Weights of a small GPT-style language model, trained from scratch on English Wikipedia.
Size: width 64, vocabulary 858, 0.988M parameters.
Architecture: RMSNorm before each block, embeddings untied during training, local attention windows, shifted keys.
Each number is 128 + 32 x the weight over its row's rms, rounded and kept within 0 to 255. Layers, rows and columns count from 0. Numbers have three digits each. The size before them is the row's rms in percent of the matrix's.

# layer 2 MLP down, 64x320, rms 0.291, rows 49-63, columns 192-255
107:157138101106122090168213183148127111076179117118124135067136169115090120132129081135152122157137132176136153107139134158082109100120132108094143163123096104115074124119156124117141124157158155
098:048112122118145153100101157114146147121109162188089145170123070085107170104146125165143198133099097110146164111165157096130159109138138149145093156148151126125119118123146143152106084108168134
098:090144117203098110063124179162092105096120180094097160114128178069107096113116097098102171187124072087081103167076145147160143159097121163147095168126167123066140111083139159112042135115167108
110:110180093131158127124147138130120112179139111148134191124094131125105161113151161088074169108139182117119124139066147048120071124095093174133138119094147134084106064133119140109197160118136087
104:159128116121059111082084199161134121131110117127156161130118126164130134147155080131147141084098113093123083151131146157137112139116115142119131182143147110183123171125118140090160170128170181
103:140126143167164232114158132129129128093186104132120141088141075176137132070172173104134106154131166165130139081196188118187138083113122089137169105105134134147109147147143121130128123144152108
101:177152121107133127135081108148064114123117200144136131104165198153076131158147128102166147114101155113107083119138064129115110174098060106086088091131107096094111118095163173116082161126141155
099:095110244088081101104089089085119123126136090138112132147154084135066171125131126100165071100102113136164082098162122137069137119082119102078119112143122141137089149137188126118156152126118181
096:150128116142195149114140120111161148100126104165088108060099126084139164191148048112187112094098135136129120191123123169158181163117096112118086046095154162162132165133089148138161116122133142
099:185150167136141091106119068116179187125110115165161148194141061080099090108126099138065094098131098173162160131125068092119169113123150122114104120140140114070129164161174161069097124129098179
103:119061153105154135127128111057088107144128064098127123111122101129085073134113124128078123176087149106158091078100088135125087100145152163131059177158100146157106101140172110097171119197149176
104:124130079122134089135141099125139078178188130122150168118096135165130162142202097154141155125164165122180098088080111145149157129103125151087113107154090175142122199146083133155148157105125144
104:090123109130120147185102091122134111111121130146042118109116126089103109127136139064125102108113069149084079104160159106076094133141129096132104087153056097151141156135114143086117119120095156
095:130124147089148117098131157100144145109106125108118126133147157181135146157074074097158163120146080139136113076078126145104104140112050112168043123150134187138090133111143145088143115106114111
101:125113131084150084120122159094145122137139113118173130132149104101115115162166166136179172100166143105080098085089087114158142058155128061126152085065070130174121079116130136192145100067085152